{
  "n_layer": 15,
  "d_model": 224,
  "n_head": 7,
  "n_kv_head": 1,
  "head_dim": 32,
  "d_mlp": 576,
  "vocab_size": 3176,
  "activation": "swiglu",
  "norm": "rmsnorm",
  "norm_place": "pre",
  "norm_eps": 1e-06,
  "positions": "rope",
  "rope_base": 10000.0,
  "rope_fraction": 1.0,
  "qk_norm": true,
  "attn_scale": 0.177,
  "bias": "none",
  "tie_embeddings": false,
  "parallel_block": false,
  "extras": ["gated attention", "hashed n-gram embeddings", "a smear gate", "an embedding shortcut", "skips across layers", "capped logits"],
  "init": "uniform",
  "init_std_qkv": 0.0247,
  "init_std_o": 0.0,
  "init_std_up": 0.0247,
  "init_std_down": 0.0,
  "init_mimetic": 0.5,
  "optimizer": "muon_variant",
  "lr": 0.013,
  "lr_mult_down": 3.0,
  "lr_head": 0.00741,
  "warmup_steps": 0,
  "schedule": "wsd",
  "decay_fraction": 1.0,
  "decay_shape": "linear",
  "final_lr_fraction": 0.0,
  "batch_tokens": [32768, 65536, 131072],
  "seq_len": 1024,
  "doc_mask": true,
  "train_tokens": 706500000,
  "steps": 9692,
  "dataset": "wikipedia_en"
}
Each number is 128 + 24 x the weight over its row's rms, rounded and kept within 0 to 255. Layers, rows and columns count from 0. Numbers have three digits each. The size before them is the row's rms in percent of the matrix's.

# up: layer 3 MLP up, 576x224, rms 0.293, rows 300-320, columns 0-223
# down: layer 3 MLP down (transposed), 576x224, rms 0.321, rows 300-320, columns 0-223
# gate: layer 3 MLP gate, 576x224, rms 0.288, rows 301-320, columns 0-223
up300 100:090130106134127099138116155083150116122120085105174165140110161124145096123120168107115129114101109125135104152102104125128119114178080151103073140163143120131144115158111141131155104107070137072151125091116136093139172121133084170114125199157117139149109129145163115107141144115125119077129145095130112135137133113127093130139102154115108141123129195121102135123163155126135075148115154117117113088118198130178135154111120110095163133151118137160117117123161181129132159155140141148124141129100122146111168133125106096110100107070112138115124129120100098118113118127131129116137164141152132094131122134144168123155135121136130138124156188119120113100110148130117118099108
down300 100:099101145108132141132152119100135134121111132085183173101118171119146096161088170095136134140072125110126072162087129153107127132150106151122115155161159138099106149092105079147121095111124141098135091108105136153151140118115106177102115172155139119152128139142127114106136133124130106101140109095091145147133165105129093137177133150139120135149140123092109103102176160131122105107142148138165157121124163143147104140179153124103144118111121119108141107181112169124109137131125139099123125125123133145107166150099130088111162127126133116145087136091134127133124117125110130137080137128146150089125157167108178100157100112162138119106135200155139133096138121150119146111091
gate301 101:126118088098099145179121137137138142149159197183138112127101115120150115106083166185147151172162091169108143128116151187136134145103146125109129137131131133098130119109125134118106109064104116132140108115128132098133115109149103130143155103129130138178099126147105182124098117125136103169146147108135132193150086143145145109132158130074130127166174123140181117147128108143109125102121118175124082094115148139123122111113159140148135086141162130108152147125126110115134142143113155089146079153127148138101110118132093110127112146124118085138099158087119126130147123132143110116108124099094100120135137128135095144109110129161102102104119132112100101145146108124112095120073
up301 102:118140145127121074145127105182106137141117187174167123146132135141093136118147126172112172127115128136109169070169129198082132108117143127153124142096147112094087127161145114115138093144136153122148124141103135130154126113129140150144135113117119112141153108169137147111130112152138135138144150147178151116118139110145147120104121121124132143099109084150133142104129166109143073137083163098154143138149111115158148076086114132111104077131121091124135146134103131156135108080156125133091153127095106131170140154146144116125113148145119127121104142082089150126142140092146137127116071124168120100125149161117120119117118089137124138129179139109070124163108153141117077119126
down301 100:137146111144137091089154120162131103175174171110160144156162124143162099157135149164081176093123142135137172155146112109119138186135124112146122109099142150121086163116150125115152119108089118108117102141105145148126139110114120125142130096136132119144145132161119150100163129134130070113133144158148177105119164098111205133146138135127150113103086175095159120109159133075129150128086144107091143149112140129130110135138124120109121148107127095115099122130135110109138118083153122135113131080100106139143117134140148084136112089163089140152117120129110126156115173119106137145155119113192087100104150122123142110160164119132139136093125107096113139102089127139107143128147
gate302 104:172075116087146139128122115143108129129136159181107158108142146122105113110112154186108122137129110079099154180141111145132130132123122127171151146111123089100085136111148141171124123141133108158117109099129113133135174156125131126128084118122144112165094117155145147146145126097132100107118121104140137102144127199144148108142103141138130122139092097154066114114183121123131104130165122138122093097141104155099114103112091123107114177116152146130139136142169138125108152139127091109128179103161140145133121119103102161115126129122103157110127165158142152080132130139134126140145158095122127155108130094150168138136062122184125143133134091120087082166128095145122142145124
up302 110:150089146134159148090137140110135085150118140115108137109141116174165117087113157141121154135152100096094087141126143132098136113136134127144188120172139139109116108116117147108124178139091105159111121142101107106121154098115139132118163129097170121145134113106107161138082095100119132176132185146151101158136114111135137129125161137133077123102091123114120109116138096157121087176084155175139121125110127110115126126084071141146127157132131123088136087110122160106130139104122112116133125181123142136106083146139125113129093125162168120108126084123171098121127129118141147157158138128149142139117137138121085149103164122087105152168119102170154126178129131137169104124156
down302 102:146096135108140125123134152139094091162125096101096134162179135187114089106143164138150109136089128129108123119108143147102174115162149139126097154150086171109099116126105116090117159134112092128123125161149140092159149166080112109113112135082115137150114141095108139141123129102114125209146133161097097114127084125137108122145114086141112130120110136127134114118118098160096140158115110142134125139130121147166128110106116112129123136107118124083133135063122157082143134168118110136142129145145113107144089183140108093142113154146139090144093123141139103104112178117149122129114119126139144152136170135103123147110128140117142175172121107174154123156172122149156120081138
gate303 098:129115176082132099113103119121103152130191178146135156183086112107116111133133108112135170124189119079118100144171142128099137101154101153118137191138128150146079134134141131157155104141132168153105114083108158103140126118115130121120151111108119115146181137145158136164134161130112089136105132128141192129056152107155110140160138101129137125152144137156123153146095180116116141111152148130106126098120118145151103145104174140120136114135153143131101140150167128116089115152160145122098131130146099118128141145143138134112175121133104122080137121092119095163137134129129111115144150096106122109137124134133150123087118122117190130110155105168147125152104139109110152106140
up303 097:101118123159099088140129154135143116195139109129096120100114138104110114126140108107132151100127140131096169056131191114127140132143133128134098111087074151134158166169103150137099130117123104146131150050115152151153151162124096109130124139118090136125117132118146112147112150156136096173160084145090136174152137133136154120125099120144143143147118124118115131133100142117125127126162114098143134153127171122097113151115133099143117131063111131117113099142111143101140162131076128137109110067151134107127106129103133107148176153115176105131134105149110102109130153157120144160130131121132163146122114094116151188123121120105150123138116175158127126085146114100130154175136
down303 099:171160147127126111121141120159130145138067117127128112087128131099044104135088163166090101100088171128098197126139121122114112105123144122166090092121150099119111143126090101149125139138135129186134148124130122116106137149108110098109111144131090117119146149139112165130109144134147127121147120133121127161151081146109171091105124124118121131150122139123122151154113126167152149158099109088122122200120146118148177069100083095096126139117125088148108084104146146147146164104144153145152139141067137087128151115133116128138126143143091123156151146134131135139102102160130130164133096127124075167153125128140149137103142111110130129119165133136124127130099133109136134117108
gate304 098:155100143093113126102085121131103148147160125076138095131129134120169138173114107132138122142134119093092118151150087136139138116134142135134141124169155103123118139153127100132137111137149107123109132108113083123128123122151105117132205133125174099132182133153120104080150131130131093195118151050140115109116167143117119167119128129125156157131136153096130141162094131143115123148107166133114102174129173093124104119112139106119082095119132122092154142169090125152115166149104131095124141102143104141106138078093174131122136150112136149084125145107144095050111105120169130121146109098124150140103118096134087133124140132112116114154130120114152118145128155106149122140103
up304 102:172144144080134134079141101149116122154137131095137085155109168108153174126089178146155139120137104121127129172127134130115116147102141138122120090134151138143161124159114154146094117144155141112104130159110117112132127139160112119126166128095185121115147135145172085102133090122097089162131106157134118131144184123125131139137151129131136125165101110130160146153133130156120081160107167141155131178098189133128122106119141090136154091095157125130162099150149149123101110112129180146162132128123116126104100072130141131075106128101121097118116086129135086149130101121167137153142064132149089148107137104133114127151139118133148107142152116125152164137173160125116108136132
down304 104:150106139111129138107120121156114138118142181117139097117138149107160182138139149161130150134155093139129139176111110125115089118084131123119102077178140157130157112138151119153143124153110102125076136115119152079111117109174118102113197130112141134107149134134128146097144135120117067176101128148107135139151148117114137158154145118149169142169119110102134183133118127107129103135141161135120129175075156120130117132128128080173129082129106134092110143157128155125131098092107135156111116103125095104159109072152126112083158119087092126114100119148101095116113138115159141103152117106170115132125182106121120120134122150143144109106139105129147154147176146149129098139132
gate305 101:074140130134103100090076154107125083120117107144160123133167141148114127147126141119133174156152109099167157144113165086117142123189172107100153134124133089104159108127120106143137093124168124112109131138120158177192132163100144088146102098107117125167146160149136121128131100120150133137114134117084159107145126117141122114169132163097125130169157144135125096177132111179125167134167131134117094137096120107134103104083158175128112147135118099136155144125105133132170136130101141146130144092155125132123126168124162134142170107163174163146114123135127161132110137143163140150135080155127139141096094144109149139135084141123102153129127130136113126095149173147126127122137
up305 100:099135098109089119117102109132129129116146136093156133116115176134098094105088169112128149145143121118148139131106142086147123142123122101078142121125157124094162133094103095154097119145134141182104158107113109091106125172147141109115132167092140177125137140157121142189116079109123107121097151125144115126119131137094125090115102107152141097097086144099177113102123125147100129135093148083117106140117093097084109090105156132123136116110107141162132137147130171140156169140124142092111163078114098106111145082128110109106134116160085133130119109098132160129121139148126146120133123092117170100143121143161128163137120131110109128140078149116160151108144093055121123110119
down305 097:111145156122165127164122131094101119090146134129097138107171136122100113112096112143124157134141149136106136167120162128097112119159112128139139129115164144146153159089137102146088125117109117139091132162151133102139112164146067127131133138163167172106137124136133121137090082134116132124101126098100150137148114123061148105120101168108107126090105132107170126118094126119167089131120116125133131167145159085114166107150132159103123141121108095162180127047162117130148126136134107133120124139158093096125156111111076120167113139148064153147115142110157104143105132124128151125133094129156152116108095150148141161110143132120155125123099158116133091107158114103089117166157
gate306 103:154129096102126114095139120109124148127153131135117131108159140119133147131128181077127139139096149167159141125134095186148086104127081128131148088119114070145130152109157127183161130129118096157120150092123117176110108078146089157099158122142125139171135167111129153126109092151129133091160129132126134133147161146096145117103159152160130134123128106092117133116138080103094120113160127127139117130107071175132095146095109113141134119137111097106154128132099106148121126121103156148079099151106103130124150125134141088107125107114123138137141114105118129170128100144095086122102196143132109125117136139173133089152131093096124131113096124110136157106176152100168141122163
up306 103:114124134101136140121123100124178121161122134125119137141118138139162100124146092111139114175149105166108147137101103162108148114124145134128136090165097125129110138172142119113159143152112126135084156146105104164134148107154113152131081080129165121119131166141113152114096134119178103117116136118174127110106173100107103128108125087128105149128114086109128132112163095109098109160123107074119141178128101106138167111109118104104169133074146138093110092106141098152105128158121159117129141169148083146167106099144119138155189145121149121121136095152127082111118140105124180088131187124128128151102123088134084110126142144149163142102112113112125152094130120113120095126111
down306 101:122130078164160123155112080092129106114108128100111115133144126131165135116107111126129135143135086162129118141130102168129129106150135139164135094152151156144095141137134124135175161160086140110143138127097149115122156147103069143152133046142108115107139147146178144104099134138107097140096128142120130094123138106107134166126123101119138144167117100092110120103124117082103137160098100142154129132097139149170137105141135114127120116113118170133112067146112153129152113160142148135131127141120083098160114152128118152143150124080126141129144134106177062092139165121158146085149086124174129101124126108089080108100151124143147144136088115110110142138147131132098093131090
gate307 102:095129134158115065119156147125116166111143146128115104120110101128121135160143106122128171126160129143102150135155137109134105115128153119149087126125095132076138135123098105138155125132119112141099156132115102149155139125124133141088141142105136119108103138173102115133096127113127170154091093146183122117160077078144070178135107143165102101116149115098131165147125128111091152106124131101158122148145080121116163090128149119134103166107122097085112123134159168143163113096127151184144093156112118089141123111146130098119136164155120155092136143123201120137104133095095152103098099113094166143133110120117125144122150143108151121156123115119101093132119149113152127150078
up307 096:141121145107143084122125127136137137149158115166140138137115145144115103123129120137131117158112096172141077101103108166098142108133155125149153144092114112151176152135168142135120134115099137158111110130114097152118150082162114119112116113089177098127123061073149059112171135154133129106128143115160062118113137147144152125146105156158155187136114096160139122128136114159122128173134112105128117136131129133133109133109138113163081114145129123131100103124157178126192166109111109190133128169142104128109192150127141145115159116147065152169120134145165146144092104162134113120129149131122102130147099120132127125134146140118125131142103129099143125114141138104136156143113
down307 100:131108160103124136132136098142109114116167147133105141143107178136107159147121092124154090119131098164169123132143113114101113129116113169121073113153162121131097085150123109136121110069088124129144106075125140092138145118091163114137110146151136155133136141131103109143140146165098112149130147154084124139107041152142118158136139136108148129103126157091139125134103138127116114148089129144179165148157138097146158101135120124124102077147128120131122122115143140116125079112133146128107107132111169137087137140119084121069153135102120161130104138160104154161136134137114110098102106087129077102077114095102099151113129155149145117189104159168143132138144128129143127153134
gate308 107:151124154181127130144146104122127100166113099164136099129077161129141132184101157132125115106153133152130114112125134077088133090137158063156148122146117144109134114133128157134109135161101139148171130135122164173160109131138131089116121101070083105126122151113107155097091173155126099145113096128085133110164142147072129160112172137119130075125102091109158118152133109123119124122108090156185171105133157149154141085118125116128139128129127101147097130159149118112112113141150115126126147116157128147118121144153130151108129095122139123119156140144112153060125168131162129132140145101128139115157135140111110119160132103142082109121145091170133135086130128124100096097110
up308 095:108125143123140143134110171126164141095130137138153087135153170129121100154136143159116113124131105092120139113108149079133117175120149139107130158094142143151112142158116144135143086092094109132161106079131096160113170154093148173166136119149119137150133111150146143131117133100123111124157123143129103117110160153144063109105142135102176124181100148140144112081121132127158086133139131122144157126127106075113171103167134147146129140132176139123145150112102146148097131140171125096104156138097109119111163123136132121090151080112083166158120117174123091119116102134100111124098129154142105069108128133145156111105107132124124110148106147120159157096135117105178143176151
down308 103:151073136121108098106141159155129152107118157130143096145166100162185113139151110149131105138122129129120155140115126103143115182137155172096106165110161151148114123135097111137173081119131151125115111088119108114119180128117139136139145132170142101147166138121166149115115121088125135163134111107153105159104144137131109106113127122139111117149116133125128148114132174160132130123147109101161130135139100046094155111146105154120095116083155152146139159122140160093092130098168122085145107134120129119115143163181102115110122164156124134137097150159087139131107083129123091100119119140109106146126099113136131108128121140138123088148126180116148190143118126098184164137142
gate309 103:124149136123106123162116127088136137105081145143139121107159123120170136115063125114074126159131108147103130090123106144075126161115113123111168130115151129141146134096140124165084135147138097153127171135118173090117121099149118128119132135133145107125173136159115126139091106100156103163133135107110105140148160127133155132146138132126107130105139131141112164165128152131111074071069109121169154118127123125133145120156124147137185111066168133114116129088118135115072122178123150106135083126153114123129138120083122132167127131137096136131154133157143134114110161117149125120125145125111149150107117138152139148156072159139087140103089130100153104164130126131122194128081
up309 104:130175138092115114107125124096154144117130092141132146134101136126075136101147123151141092144189099126125124098116132202139109142153104100135152129100114136097155135115121167169101091126148159137143159132087107148106190168100120133077137099134114113094124178117102083129127076167090156163150160130099158145127133106094130115145157128123123113097108124133096116109118101145111104139119085143126113177140132150106139100097125105100148137132131141157140106152138151114144137109077175133086130112116144143100087155111133113142081088149136130118123114091123175140169140142159124114132182107126161143121124133106131149124133119166117160115119111124126127140147162130114094116140
down309 103:120137126133092158150131129143127147115145167095169102121129147114105114139121132180120123151153131108138118084110122141088152132139124151144166125095141131124109184130146098164143152140101132135130143113122107140084107092094145113119134132139160082109156124158126093142116125150136146145108156114073133110129152122159122104141161125124131129120101098103074132156136098175092086106097141160140123137137110147091102164157149153087160105081137122134159132116140114128151116123097134138128070092153118093140102113076153114164104122140066129100119150154126135146118156118155111103134141131180101135101147077131166173151119125146098169104115143060118082129148119134131118119127
gate310 100:165097142116076162089110159113117091092180117169107126107131146120133115124136182122200127131166146103150121143100115099143113117174113082120150152138144098152142119114158145121131152143100113104080131112135105107124155155105179110135122135102128111134121134136138092156119153117107126146105108120111124111140108108117133152113134117130144101125116105105123140168146119134079154087143097110127096165123111107179107106093149138120127139188181128177111125141121079045119121126152169099121113114109157141116176117130128177133149152144142145103093126149103136146139106153115140101148117148125134151125116121160123131128141176106159109119086146106104153139133092130135145116121
up310 094:153144103185140124133105168150129156154066113123130138140109133128158087115113112100112147127130083106108143119109145160116141148110067111136125158120095146126145114128105130145126131119150087118177140134125110107115158136104112167140140135155120143101139171137138139104083121114161146120121189159100110140141112132089136111141159138112121109145131149109158156100136161078148078159119108092161152129114131110111131157186160113161143134113132109156130095122116149146125102131106139114133126179137118118117135106101171129102185131126125115142159132131161101094114113138075143125112164144183098082106161094133106158120150099113133159136140101127123103168142164154107124117071
down310 098:107140107148157140166149142137138137162099152132114109144079127098101172144124108106107113098090119120133117146111119143114148138089104126123141136152127148084162147118099103163123142136169141119124140115091146126134155127151106176119123117159108084142141158107128124120131120145166157126097131162101112125139152156149103131107152129154147113175154190126118135064163119088166125166143120105173127089136171164138167120168136150134154141111149132145168100156111140146162059099134146101107122174164124139146122129118173111143186077123123128129125137079147096117164126153088120113128142131149143129167134083112118149137122114114125139151134132130127135127075125094100124102118
gate311 099:105176150111130102136108154109115086146107104143125095133067134111093157114126139125179155110150132137145130135084095153137131122174104141124114168160087093145159150091121119159177138151142142079102143115153135134146115173158125128129116120146154116119130116110132136180150142124127140137149136138158129121093147140162102172150115151082104155130141095147128130122127162125151183111121166133152124141167156166138139106142118127097121153113137131111106097153124170091149124147065168107129132131122152151106132122088128119123141102155119120070135109125144156190114131186119156163161125105168126137106161150084144148139134140115108141126134140125129154115163188142116112115121
up311 096:174140093087156121131142148122121123080154121129109108086135143133149148140113102084119149088096150144081115148107082110109118165123147120128139131141160119139122107144182113150160125098084157152142144122146120152134105123151105136135101100126154149125205125109140143086141135127183147084122134082136160138115110119161111092141129142148141135108136088146146118189123109150123151144136125092133113128142162106111141148106114127146111136137137115142141101097152116101083115161097167152164087125161114189145120069089092117118110129124135130101118091174143155111097159139131134096120157143116125130084146137115094147111106126095120092115111161108131077136129157129122137131140
down311 097:144111119135140158162174176106157116167140081115127114131119085129146162084093136166159125152156125140112134140149136065075151113137130140147088097114158086119147146157101091106136150137141097145157138114120097156149158112112136093114114146081114155141170107153132148121092117104135066112138129175114165113104191130110137141163105116106156155127150175112121128120116137141113082143148096078105100133122107107118128118125131147146130139136132132127125152090137085103134124139074142135117170109138122093174101133132113143123140090150120138144124159154138125090099119106109089090153129152100117139111093135118145147137130136155149126088149150108139142183115112116126115127103
gate312 106:126109166121106110120122105084141142145127110133134163103088131118166117162135099137139148115108142110112134118099104128118157118153144146101097099119127091129141128085151153125127113095104162146167116161123109152123098128129150105113106175096133078114151156155130107131141106117079127083117131124173102135138179129130120117166139124137097101129100153117137220177160115133085127138088113140131129147140106132151117122147109156087153135123194158131130150167165091118128101142162114145120107130078111134127139094160123117112117080127159115124086120136098157124125152140126137113123133142139131082143136123138111114109086070163107157120104130086110126131141159142106081140171
up312 105:093135146107120153156086123160137111132132120113134105105161178149091161126109138139137095104112136136114106087131106132082098117137103131093113114172090108132127140147114153093129129139136096102136125140155111140115173141155150121089161118186127122120137125125107074116126154136091108115189112164131098149127151105117095117142168102141146104198097128126157140113118117147163120115120130113133130134190128160127095148167128098120118093088155118137126126151152127147098164157145147138111164139095162089156109126118103172123127155113147066149136131162138149074124128137126092111144154127128117100138158143141124135161104144153122185139130133152157150137084155112105138149162
down312 102:115148095110110149137111095172133164153142119131128117125120190135140151137103136152119110120142153125093140109127111131109123142107115139080137149124111152130118092115126180094157104108083106129113112135094162147126138137124152127105139141151133146142122129143124088123129170155081103149165136141137097138178104101151147126131145149156145133180090149098139090196145133122181126157106129114087120131190084111102099160134124064143098137098117121139097129147157128156145134119147170156139130155133153082177141112093144131126115114119137138131128156167156120105133151118129116160144122152150136074140129116111092123109144063126106177121129087127147115115122135125105141165162
gate313 099:131147109139138132139178143124129134131135169135087157125158131146163155129151145098148116152172117126108072130143143138126133105142142079125142128160131128149152106128129116123122171161146090126129147110119141124108163087124210133145139126104123115113090152136093099133137095104130092098105130137101152099149097124096144096101103159133117139134090094171076151107120129091134097128122142125125128158180114056104121147143129119136174140136139131133120170158127104132125087138129102146107086140130144142113122125127101152157107156129126131117124166132110159145172135163157153119131150097106074105105095176117087119161131137124122106103131178171143132159129129156137130082170
up313 094:136119084156135165099129141103119092138136148139120148113162105168145167093149185087137092127142096117078113076170145117167105098147093112102114124137144153143112120114106127132177120124127111154142134109108125138104141144144145102128107124111119149150085141109127183117076073114117105109132151123080166094140094160117154141110120154151125124118120095161104093155105089106154100132124161126127134131164107121131155127134090144146155125147125101122124182135137120128135125145163124102164094117135150145128153114120106144148134162135104131127112147147093161130192117163158155121107149115093149164131134162120103095093178159151134156119116145154122094145116130110163143095099
down313 095:183101129109122125143121122147118099108127156169128153090136139125112123101102179148137146125087093133107159103114120087140119130154109123138149130182152101151067101152177130109141112106115085124137125108091115121091115176122160150121090097127129114137096129140105114107143140107111120128132146120090096148127119096124153131145111148143147144162123160137108144097110149167119177136093124150102116144120092100127163107124154148150136156147097131129107107117136088158117132142130090125136095161108124133095144082098126104158141146106144124110160106098167082128101109173124132146112135115131172094104173128137103098122144176147179164101097116109096158103157176128129164104128
gate314 109:153117165174144139151118147084160155072091123153166109132140113168112127136110117114139096160158156152134162142126139133133093153132155135156124151115146113120158182090139116117127139079119135165143111135089141106142127120125144122149117112089168147123131165099110105171097089109133088096122119132152085168151149142139157119123162117106105116130116134098104131114140168153162161123133158166149077105163146162126145108166093112093078140166114129151147125098106130117168129151140116096127140081138158155098139132150125125128189111109136143130138111089105130120107120151152104126085122136150124138138130116109172110150141120100133103116151149106151168088116160118141167103159
up314 101:144087134096114131131157164149128112151105060108107142137108126052155114101094127102109123135125115112159110130146130121140138160121094138112125114136193184118110121091119117130144104132085133066120178090133108117132092138143125120145114139113095137140082124103105129149164126128125135122098108108128143123098129060148119144113123134138143134094125164130165136103129097100131092151139131106122152149074142132138099131141110160141130112147138118102142121154134168118133150104090085139110152121104094086174107143119126111156105093114161143097145126143103147109157141104126155123173091169110109157162132147113133131132135123143113125171140118132180071180106107115108136134116
down314 097:120136128082113146157163111153099113164106091129149101139122127105146103174095111162147161138128129095152104103156098141120167125096107175135171107106113134159118142160146111146147162099135146100108128145126127127140141175150123141111132116117099126146145147113169133056123151142125154153115151113129156084165114138131144119136136122158103125172158108129107136132091091121107060105131130090132143161148141134162122180074131169166164100129133142156139155135178124109127130134156129138125114129153128098146146109105088117133124167166134133152130148114125114101161108111129119113167126141088099147127141153147113151153136134163174113130119075140116080131120109135121089160077
gate315 106:137162122163072147142108105136123143153129111130152133099114104134139115118140149071118121135106154126127107102071127132119099154089143134127134099118105094139128135099128133161141170133161131135101145139142161136175150138130144115132138111131128100151173079081146106075119095108125104090162114135126157145113134163122111093127175117141114185156174150125139152140126125137126175148140133118136099128127108139088166092116122134101113166125161149120138139109100154136074094088104196123099149101091128158146140130129096128122137132125112139145147130143126112067144122154137120130160144124107133114161116109133174115127178136120156131086131166172127162117072143133165125103159
up315 103:102141118130109111167080147133143167114123110081106123116205129118123118164125127122128080120147120120160154125097172122164133135097146158133126180100143112113134065155089091140122150133113146141137143128151111145129104137153162148143125103134129173139135092141136154111125158128120127151160077123154133118139145141131141142128127087125103136112147092180132111161157133121113072119146114139111157111164120172158120131124130109132154137146117134111121177127162131175122117129113142098108108106112117105165111146154144181136163105084111120088138131127187148147130172139176130123149119121139102119106128111098168149129158137120095114112127134122117158132147099188136160179096
down315 102:081167151129139140118096073175153115125165155103101143121135118137150098152159106094126079114111162107169123099114157110124140151068139120130103120116143104128149112109140136129099139104134135094154135130151131142122162150139145130121119129115097143165156081131141136157082140123104142094150131134142145128136135130105104112129156134162170140169167119111107127125146135116120122131156120130114145074134117116118139110146136121120098161162148128083124123124170100204157106134109151113098131085156157112166139160122162105161123072117093152123160122142172084129124144127197138108137120141157121122127120150121130121181138111145098130142124113161103176117114061143155140138142
gate316 105:184103140164115097089104141144135106130104126115157107150108107162121115168134140156151107139141150109131118150129096128142120130136155112091138093164158130191163147120157124114097187132130121150148123103116132140144105105105108117067099166097075122145165123153147125133159095139147126154144112121145167109154118102141124131161142095116143103094123140143131137106124120170090074106199119115111155132127098129152125109101144132132131127131148123137130107088155155116141133104074144093126117131111141115144128133122118145100169117119175152115121108104134146126106187138130130111077111123139158125129140106122100158120138143107126089075147182138139155162122168145127171108180
up316 105:104160142098157124131095108121132107163180157132104088146134102133106098131163161154136138153069120111153121142127141110153129110112131122149120135185160085149148139104069094130131161140097138158155119120109127124134105111130132120095151117108093125114132101183130146113125129157139113155100143115122161051111143127152136100176138129131112158134130127135139130120138129126138156141116140118126126180127077137115132162132135095152161140100141137131114114114163130094096139127141125093108104210158139077148100150128107142140153113119151209127113099137099129124148150081089141123126109143135136139111155088129116127159114101103147131084144177134107122089121142104149111105104
down316 105:105110146112138116085130166148136066161150115121130121156130119119122093129132191139147147155116095145134132137118131146112090166148157143107110175178128128135160114136124096103142115148113125119185123114141127134112107079144152102101169150135122102152171077166130128145105134147164108127052117127124174085112109155155093126199133140080102127115115108155119118168157119112105130080097113121128139132108098131134097155107095138157172125127110114114095152130134129130105126097114136121182135096109073091141097133110106118139100114118146126112124121134119111099124110097120166115134104124123139122135139092105102134129138134128133118087140183168133137176136136156132117132113
gate317 098:135151104124102137129138105132131137160112119103161144117172123101170121073149135096095171143147158124147171115128127109115128127134139147168109108093133161095151071132131110144125162068132165149167168104117121128126142127162144127106117113122118135078171123143133121162157132104150123071112123114107105152141095122115152138109129126107118111145136110101098146096103073094117122127149116135101106120139117108115073179164133138135118103122137097128157179138158101148115116112136100134137161111141130159094119125131105149144127131127098090170111083156133133127097166131118105145123159112097120106060111144162145140139147120143155117150146105190173118161139157123143080120132
up317 095:145135120136124135133103168154116092124106093118143081114118148129115134117114134140123085145103129123146176117168106139123159145140113131164119123142158131196098154140151156151169125124096155120109124118136170107131149127165131118063084119115087141129165141135093130144099102174097127152172139134141103143139102124149131160114121146139154117099130109089163126129180144132153136142149103127147136108171173164122125118099179147129131153107124184089131090139110126098129178152136151129146139199173109145156138128104160114176146147162113100158100116119083143120147115112145153108159136133158140162103121120112113115103140164116163138104151146106113155140137104100142116149113
down317 097:125140124129088155108096119119063133114080154138133121106124115092138112156155133114108108129143174107116104131131133139129197119100141117141119137135163158127121136125128152111121129131134087131124121154099155109111141131112136175148104090127138120153158173101088137145115144133086155137125137135146190126124142124134145133082118124142163107127112131139166147163137122164124121143149123179142155107154188135114169102123132133135170083138153121110109092132145128144115123144114134118152115107087177132151107124109114153161153176073122137137129101095130134123150097141120187105095107165168162165151127149131086111126077123106123064171122120137096117116142125119142127113073
gate318 106:131112152101127116119101124152089115103183152173073118120124132114113134130113147116152126157108100162101120104122149124139100168142078122120120129131140125132090124155144117115177104086159112126166122187109131141176115134107139128101116109175128093115094120112178165117191129147085128124125150099140160090129153112129112118103151107155076125160174113136158141174100117090109148095130187134148122125183121094121131101140142148111125166134101073111147142139152116173111144123126147151134092177105133136158111136115094115129097131125126136123114103097132099116145129150144145139131149104135135119154147156110081139170113145120105114155119178136143146122134151116113116100142
up318 102:125128132081105156105085138093100128133118099142125106119146137127171113166165107113163121103128117138138112155145106093096106134133154109132171140138091128132110116104095139143177139148159142144121085116150102099113138141134113114134152109112120169178139134132151151117120121139158139110125110175118112120154121125145110133181097177153123117140111128119167175102151195117173118167125081165115115121149110183124145131089090138127111128146125125138132127164155170133140143130163144129117158123148091113141165149118122151107174139093102133090147114173107133150129169152105100157121124159149135139100134120106126088125172118120123115083193135147121133125111092137113122169082
down318 106:123128133110123145103111162082150136113149128142131115155095123126134149137146104151152086130126158124154123147104055112112124079097141098157142123136137098142124140080106120095100138113140173132092134065152150069116166141134128163112134130138110172122142164136103153117094128154138137144147160161116109115141117113142096104151136154115158148129123185150131158102138124137158119153097089140134102136092112149105141143094133137139139119164134133167137127142157126077110147150127156171088145133123100116175162127142157130138177117122139158110106148194096128158121132126125131185156116116164148152139086098183141149122140104133109101106155112086126146130097123148107150122116
gate319 095:135153132140101144152092108116149067122180136119105119121143135126126163154129116131107142122089147149140118147095116151162146114113102139111182117127128149081102143114117127116137128066119167141131123126127170151140180150135149134136129113121121123144124113044098109157136100120146119143134116128107087099135151185106165123187150093109157126164133118144135159161109133138105104142107139123148127156111127106167144142153159136151120107132155123123129140086152102126090117081144106130142167164138096098079152105160120122118167113103141159119143145118113114136138136130152125114142123142108107166119114094056125111102149094120148170092107160090107131139127160145086126089103
up319 095:098080108101123115107112118128108125157138117103156141149123108155111116112157093161122067197118121119115140077100156119140107134146166070118065131142129126111163136153121109079147114150121144094106163097163126114127104124114103102109133128111104151151119136176109146103124129135112147109101129098168150110138132092147103108091086151099140142099180118149167147107187076114120123132123148129159139113142128167073149118132117104117151110107121132123131102150132136131138114146107121092126125162099126167148143147113138172126116144120127144132098114101108113137153160161114147137098149131161181139129102144117131175105082130141112131175127148122109115107090109145167146147107
down319 096:115131117137118159094137145158123113135114120156122153146081082149112127165213171104140080163141112149112125129139164092100079153117127101127107137109133098133149089142127098094091135127101140120107126145119124141099120148125101092129128143146115093169157076122115123071144152149097160142084150114183136113148126087132125119091120134144126152084191115137147133118163083111158120133141167135167113136143161099100110120131108136118140136130105130107137121157119119119094124152137114127141126151114151175157140139109114118107141122123111130140147122111136128154113150144166145121110115084141148093157142167165171165128109145174160157121140125162142147145085093133172126131140
gate320 098:070136122097110092109126141112134105147152137070112158155125151134170151112151173163118122130108140138117140151136109169137172151120113141124126099136112091133123096086133157114107176168135127104100130136100126125135156111129114088120166146090088148128079091144141094145126188139150102137155134123100168127110127144133100155096129141169131106086132132114103106104109173103101122092163116085113112117120125183099105119081119094135145124163169148151127097115141087124134150168101138131136126133110172103122136116097137095134125086106104112126131189155089133133131122179150099123140120154119071132149131130123132165130134101121139146147152122158131128150139115101132101143148
up320 101:124122123132130159130127116136110134120085105187148181077156104112105083129125143099167157120123142129127107099114105112157112115127149151184148146111131127133107155144137098129105102118108105113165115134135126112115123137126157126173122153141149147120166126138124133110103111146117116125079133125129124141127139149136127090152122105146114111113134106147126183127151114171154140184068117182158117124130159125155148123180158123155098123131085119098109148152098149136099134113135086119123155110140126086151119143133104151155118147140169112126164106097136135149136172072147140170088154110125170136151096124106139147100125157170130121137029114113119125129129124129118149126073
down320 103:161150104149128102137117160130100154096089141139130114120126114117152126148126128110115159119146103118121094177135137096129124105115125114151131112116106195130111154109160108091103094117148090159133119101099155098115100125134145140090085147098188135144106160162126151153102141137145081121075108155134106118128133113148137131123151132103158104147131114164136163163133121123099125143130103145100138151158090068150120127191144161113100142125131117128162125133150125138147123085145109155166139121166132080119122128112099130126142180118151095082165133120153143126155157110098140177102134126161179134135105105131139146124102148125125089086086165106097129116160128129127168110086